Weights of a small GPT-style language model, trained from scratch on English Wikipedia.
Size: 13 layers, width 256.
Each number is 500 + 40 x the weight over its row's rms, rounded and kept within 0 to 999. Layers, rows and columns count from 0. Numbers have three digits each. The size before them is the row's rms in percent of the matrix's.

# q: layer 6 attention query, 256x256, rms 0.128, rows 149-164,212-228, columns 0-127
# k: layer 6 attention key, 128x256, rms 0.122, rows 84-99, columns 0-127
q212 105:516556416516532589407469496533511506533502493495468493507534514498471506527473522452486540417526509512506477484544508450525574571531572504462553515476525473520516547486477548471528446471531533446477531446514543507484527498466565480475493518498517488503573544478542424567484549563558523513523554483558559510503497502496497490519455539565556458490497471503509482486564565506539512547499
k84 076:471489455414588534495470504464493558513529451505440438479465542557535446503508495533510504481541485507518452460482526502452410421546401523532525524531480502493506479461496519509492508512515463524536469490536459401528474509558471507556440570510471527557486517568434384501453503493488491481531513464496531526521551476505505500458541476524549469596510543484568473494475535549529462510510
q149 055:543529422522581557477456458458488501522475583467451420478511489496547458497439520460515469548484505519568496478475518494484532461549472511556413474583540495472530484545442537444521468458511488520446501514490479413489496501481512500517542434548403548570489480558495476484482519489534433513540485436541505521450495505513529510485536482479552491476554519484439457525485464539476501492477
q213 121:495571465488479515507500485455477499481434515477476523596572535525504440454487408451460487579520449562538449547478522502510525479460482479414479532454510570536447479506461475522538534475494472480447527432496485462494481513498584470490509491506504490523547469555474457486494549539538501542463476512516493475462512480588537455436525464442513487491528507412448535574440439552502553523520
k85 069:386463499525476464537470583446548515460568525542467454528436485435423533430476477509514549558525516446437451475471479519492509575492510461494517552521505534470488453508457480608523480504509503479455551542550437477480466534520498493585555442546520440457538519432529518479444539532494536536556531550495532544490490427434431535414472496487496502503477448449559472495490514557574516578531
q150 054:454491530471493527440472489505497480461508486527487539537546467528461449504494534439486417508516535522533481501523529521513600467531511422517447448538519467467423441503483530481537554457556460495510514448516468425486401536549444505555548457500452504535446498504420480526469512594530511533565451472544522516403483503503489500509524541532531537581499542499516442504445460536451492530459
q214 116:469471540471513458522553512474536555459418474535536465543514530484574468434494508480451517453504503505474528415516441525576474496516482486456498504486516499491505501482463490493485540517464438484526507461444504537447437495555519564513448492517510541573514552523456518486554513492484547515438416507510501489471563544498477504543504455410528534582513510547520495541525480536520520490560
k86 067:489437461483493480522518543525457521533488349464542549482459497506489536458537535516474528511468550433509454513500513468513388395483447549504511501514465454511508500456550442494450492537552508517541488500533480494533529440465507497473524590567511456502503541534502459479469465543478483408482486491553540531476539544546474469509455521448570505578468496454500519586503445541502451469533
q151 060:486455582453554459554449501550491481582523561539453449498457545549470436557479559513474505432496470538542532428488490516472490504570506525539551491491496467460483520473524512515500417491477473481528407508485540464482477500456464485532529501440442509520527475540501450536530526477531468486517513499476543551503580478458516577448537566508538474549573555417471532535528573535546547454446
q215 107:472474525503536484586488468467556508506469519513548459456440508563460431430412515500521511555488497458474498545565459506482556512535516396571478607492517474518517472531546485476512401478521504405494477433497466489517478472531547511508467433510508459440456493505522583477576570490456506519491568470422542556489483506508461466458524587507542491554513493509477443488454524519535540526561
k87 065:487467550487497440474496506491549560479592398507461427440483453526467478537429530531470546456508469526524530477568526518444514423539546425610510504525611542561465456474450526502536535541530559522501516509535456542471493483584511457507514511460523450516465509497488567464464569519505574557532560468492441502521506558489523467479545449507451459479527535467478493570401499509522497544528
q152 070:490515542545525614521444562447526473479450512552442501560532495562479492462454463492460523511474545485516486564484529547525493578483579460472468499501500528483488508539472523545473478466545523534466542532507479509420439555499534505557503463471450507533481472497522490488532496607567489537507558473558450491475505498539563485506476550477529462459499482442437447493528518453437515510477
q216 118:480546536541434544446535454469485602514429496546465480579590564547586415521520474471482446538529489521477501534469505531524519507494547499463491499459516488523482478532479522521534486446552425520496540509526484511504422511526466539492474564495490481518514507502463508509444531507517441505525460483529528436466513527476464452488436419489477491563495536543513498477518511551457514505537
k88 072:477503489487508454472507519439459542458499462467449504416529482552505464514523503526537482470504485456505485550460441471536421579453514466530498451543522548528482566508482521462544461479620519449475501540514463554474464505529515566561408498429589514516490502486498492524444507457447554475513480517521485434480497500416525489504407498537527507529507499501479477545461502476520602517528
q153 075:514452484496468541516457524517525448487481491493525444517576482497445496533531500476587469552524524451538479526531495586479502541458539532506460469436511466495478549472544458491519500527576545522467561482492503525542497443509536493546452552534534484474465517479451488448475512464496534523475538541526443498459461513508441461562457576451540542530448468487531449496490449473454578521619
q217 110:474492478462613504488461509547502483468457506501517502488520518432541497501425526479545489521540520463566539511485541477496476498408507503540503452374509520458483536482492535457563571499552522472517451460537442467543499459518474520469493473435547476446466507477500504592534536472497504527508506476539527505539465510470384528528503510592552468503562480539512475514521463467511510520512
k89 079:440478530579527559487512531464464453553517505501478484406525505483409505450513519534535482518507516472467451588432486523533529516535481485527532517530518556543507552505532517484527473434536507561522530496583520547420414525450385460466535424491495476498495489454562528511585476635437479553493605472566457482567505542518518485506513567528523487448457464477460434525518506458483578501520
q154 072:493442431542500555469466418450527465538509571484533440491532495489529505444555449548548538581451496465532449530503553514480457496519481537434449557534505579556496498524488478510542470481524445544463573545498462557535465504452517484528484476552518490465554541466487534478503462457569502481499543518527461432545486499501517498552511514511459500416464445538506478473539471481442475499504
q218 100:530568561538476466504502458529506501513535562501506547448468455543399495495449514449456559417487525510514506452483496476477520457490499538504493484606542488434434452410492479485491527532498515518479500494522515459474427535535371482490494495499521514487465418482496539533543516432485540453494571442512479510516499549531519512448537546510497489415482532532548515553458509481479509453530
k90 073:562504488519439555478460595484510442485558540474473469495507503502480546476444464512549462508544507532585547527489479520530549524468538491477527528549601442481514556531501489514486501544523537510460518502435535504409466505507514456461483357485521498442497533480567607538511530471495457504522535513561411527510469475547513552478447417526418491443461525463531501450583540516483539546525
q155 077:493470521524535573474520566477512494482452491472504498478531449473495510443547473490516502505513545459566445501564515458539550524486605534445459622481506493517514521512538520504526549505540485517557517477460500513520487491497518551440521512516447487490473528459466493458421469491490559492511460500539490470429506516497482361584498522503504490508477492597514486463475445440420533491539
q219 110:478457413515497469494513472486475462549555534510517560481520564497549472493517528504454501485438508432544504441505515543502455610479512499544540429487510484454484549470449503565497511526563523503446491561401484552453496479485519538579521519495523543440498542447470448545623460401514499523553524496435441449534436544470512510523442452550502504441514510541516421541545615445444491546479
k91 073:490537441453468543511488519433514528463517553516499568481552496533509515551458505502523500474516532494524543497510492581461558465444530523451483507512553465518486541558469544450441490450471509553452488450495533556424487532435461491541548357503489536525546490520449518470495483435504498488504543465441514427535507430488499528489478487491426539477463545523486519478584486555456518445449
q156 078:477512526508509497572448550544543467455450587577423473463411512524433445489460512566408533478496517556532502457570546512514519534529565467433458531437458505509517457500535528501488511441484518458553438557505466449433462532515447527461521489480413537539538504547511504500498560534480493498503506453473479464493551470544575535508511554498563506529561511465440526518499508549501545516558
q220 111:484530482489420509491525529459446479454487523510467521530545570480492390457520514448469499499471448527473459507553520546502507484511564531459416548506449496505492479522519513518512451454520469506490494508474502483468479440566614543583450402481522529447514490485481441497518513472460486461528539550553489420490553488477518528416541505496462554454541521430488477544472540458522474494496
k92 082:469463547510478440449483519535600470527546496482506473492484480477543443513560527487514436508530500464529499491554487445471522522509471485519450531538573466480440497517522556509493450488484451493506458516513527474484432506507549479544555509519502458477514578510563510507509538457539487461512519506584446452490495486471507514391468548557500525517469472524524537486526486493561411492519
q157 072:460507437520529545474504487440482457518531415460526487540537539503467465516530530459498507591489531503464490570537453465444471491479502608524501502534470482497586442490525513494490500502529494541431574519508452499522509492509548518516476522619555505473464525490531441410513487493497547536466499512562521479485473497545489466504468474476561511457459466544492451488530460498454462543591
q221 092:515465480519485504488449449518435511562465472521530519510535495497592570574467478505529491488433470488503505475486498485486471537503499481532573411501564467424533465472523512514581520561500505497523551542535451424600488469478513494619464537453497482516478504513507469549478506505475515479514496500458556465539462456396453489511465470549493469515503518516501535491556413489455462533485
k93 102:513527569552511563533490543452425508461486526529459521422501525599540500509502505546513507506438486491507479500536527500533521495530581469483526439474466551461494565553441560499542476499482496449570551521457503521548474581562469577450456555511514460536480467497495533482480491548516521519511470551530344444448518552450498515580510457485452457513563531531456503618451535442516574475531
q158 096:567460476444508500481605461478481478511596432458497481556546558576490416486575513509521467488516544513494504518536448518501426457479520518528514506483463541557553462519480535475476531533511451476536435533488413463493552498526532534481489583545532471521566488506554457462489459447528577534425543523464483517475518535548465496473501506484489499473476496471512526521478535556476443499549
q222 096:519437570507513445468550403525540496557457506479460514527477451528503478476520533545543552521474531520510510453480532482513493542522506436519469476493473444507486452457495498475522456578496478479509476452485466581522495432461522519468458483477474469593480469563580464515473494523488469478481462461495503528518521509482472535490559540531432535522457492418517534434447453536553532524557
k94 090:468491464501500396511471438549518490473485431485474546547424509432450514467539499562530492525543519479462492492503424555484520432481515504524448489502489475494487434428528537529508519536489475481564534525542485473460466476538482475525485560528424515479490488523499447540553581543506454541530518513486558488535538488418423489436531554598545522501464493399491502470436521539543441533454
q159 095:538538551466588584482525506451497424550553509493410508486496567515471471497511444485424495444455536533536478514494499467569462560459579522561567581596442539482514489500459546537461479402409500486546481534483463429512514530510474490520508487541476481545550492474553471512441489555488518493474497488544505528476564497548570476556513494445561470509506519513438520518510547503532437395496
q223 096:613542492514524470524577500479423487470479488577494487429449418521460491510463466510505459517516478499434469530509472560488531507407484474540497554490505532561486458497525425490528524521470476471480493524558480445530526501550521496489494442504498463496465414540432487474478516501493548526397502483473585518493521587580438465481530537453517440461499568505480510566437461593528529444580
k95 107:548447479492464526570521488452509494508501483530454534487488523524522466570489488471439568455476508461498504541473550521523457544478521523459578520558395513549570506494475468509486437518485496492450473508540506486482552430546537537503407539501496530519532483510466584501463436497476522521469534576426565555487507528535485569514532460407484520507485505460558436481470470532426476447543
q160 110:563447569504530455509435496546474512445426539523509512479514545538532515515516584468499514499513414499482563459615446493472503435533546492529526496448536544513451489471574471538446516509415491474533483503538498568497520490498511530439500529495459457507407478544450484506515464511517534464536524467547530471546493497459517470489478507618498475524499526569520517573546478545533528472502
q224 079:463507517537430541491532565530519519500556531452525552572538491475579505436535542546481493503597530541417477504570388523467440480489519509439509463414465531542496537472522474471459512564529494454469498496500502529470535509499554543451520517446471431505457480476517497555491487440527486506521497472522494476490529524493516396494455435522496493480515497526506505534574524558500501537509
k96 126:530492543505464514530457475559487566517507451420387506462453528490495560470516531476479497519510499483422489484525565628514501473482513503466496505507564514507499456540527481481539531574500500491544548523490481428509503507518480468481542489512493433512495508475485487521623511485554505565514571488560486533533472535427516360491558419457514523451555557464431553572459462554556456481537
q161 115:499535466544511548472493499488504546520524572510519491415470450457497550544501422601439515507496478516481477501434520455473494515504457525502480595553453518519560475508474523530533444417490506509524486521466494534541423507478461500512538508430441529528588512466495474561463512519483499482504505491458478492484521510535548506523526444483542523421487497537488565520525533475482509521441
q225 098:538534527489602471540526492523463510427439483526511533434512447434449520520424485536498553560499439492508472488521519494507517458518454548537461535565513530488533433529521455478532491466441536508476531445460493457528537502421453456446459449442510471506447431512475522492509548531435566467482520515470565541540505525522546478455600633491570528460538471562432523524508497435478511495539
k97 091:449544534446547449524518497510426570501482527516498496450508465500397488468545558513539531503468472463457481402557565457476462495457479568572477538478479516519487549422461549535511559446457501461545533485501460445496502491443480513533557467495438515535515481480469413522523479522551546527498477438504494444499581564465484437550535495515523446515581520518411567579524539503563520512405
q162 139:528497468518558466514493437530580419537603473505478525465506509537568500419499427449534548531505568438489458466518453490564497536514524519528552463574545548468499578496480513472520508558471492484504548540538503487473540433559488452500511524462514547555460458465545561533452555517509510498541523533444568588472481499542523521506492514441497515492480514512461415480542469482522423516507
q226 071:543397560500542521486540435577519491500493506609468533515438481512478514476488511435545514545531492432459478418531447507497505486465517478532534448493553508459500466534518428475547467475450519442531469558450485483480535455568487492488554490463524534613377484504495553499548490557513456438518472474488613554603519534501451516540509504491468476478510489505503438480577445407480464437470
k98 137:559449529538462623496484520497592550551535431491536459464465536478523629512474462478500544527542494493560493529518519540467578558531521535554548494538556512503507402579499412476489467565429558476524425523437471486541451494483482512538507485484539521489499520533503607517483453511553463393522438484524454518479547570500485482557533469487444527530440506600579564496483524504496477529571
q163 130:478531463507438599429521567510498514457554474437504509504515461476490512572532447546485455440491512524472582580431501523483495470506480522535502537450449467462510505535474515483496542450534462468524555517525479473565426552532499455487495604474537480484521487527465490513477475425560546564415482566465425461407498443573514442480537478492539512446488529576497577481487488541439485495534
q227 081:473506495511428465529547458484503497490601457499499505482493527518501541428474397496496453457466493534544517514458483449485456547521502488467547526526520501461464626413490547498526458529553508490549461555493461480474488495477509480527446560515483565463454462488540578584505505422557544532504539569473363535466505460486488455476498475456429511433515552539529505409493515449521476531506
k99 117:449527466541474477555536533547537443491514511505481463524453494531551506487472457460493498474542506524520487508530501483512504565544499429472545512541469445488513466493467478555499517478511494439571447586479447486539578517583513502477475492448510511508531485461486631544498473492548501472519523545494517525460550518568493510526492485426453503483444500515551434441512553499436526573523
q164 141:521473556530460460465563568509478437494500515504499492546447518580490519492482484529525472489539421522499510558473477475490547531529469466407530515500539523578484487493455468507440485506474535543548459505578473470536454556469491464567516549514474500517507551495459512500465586445502512468528521541505535444542532465392443493490496560442472518476545552561486521481468467521430477462430
q228 076:491495501486556530505581500523500507594472467469439501543481470520541490511567495438503471488448516535532511495538468433506490480510505503417487545574493482551509522500517501501464484494533525552504460424531527464539513480546553524535510511533417463509499559507528547419480547497487428511482515545514502506465564485479489481553571481502503533490488587445514516470498507552499470408477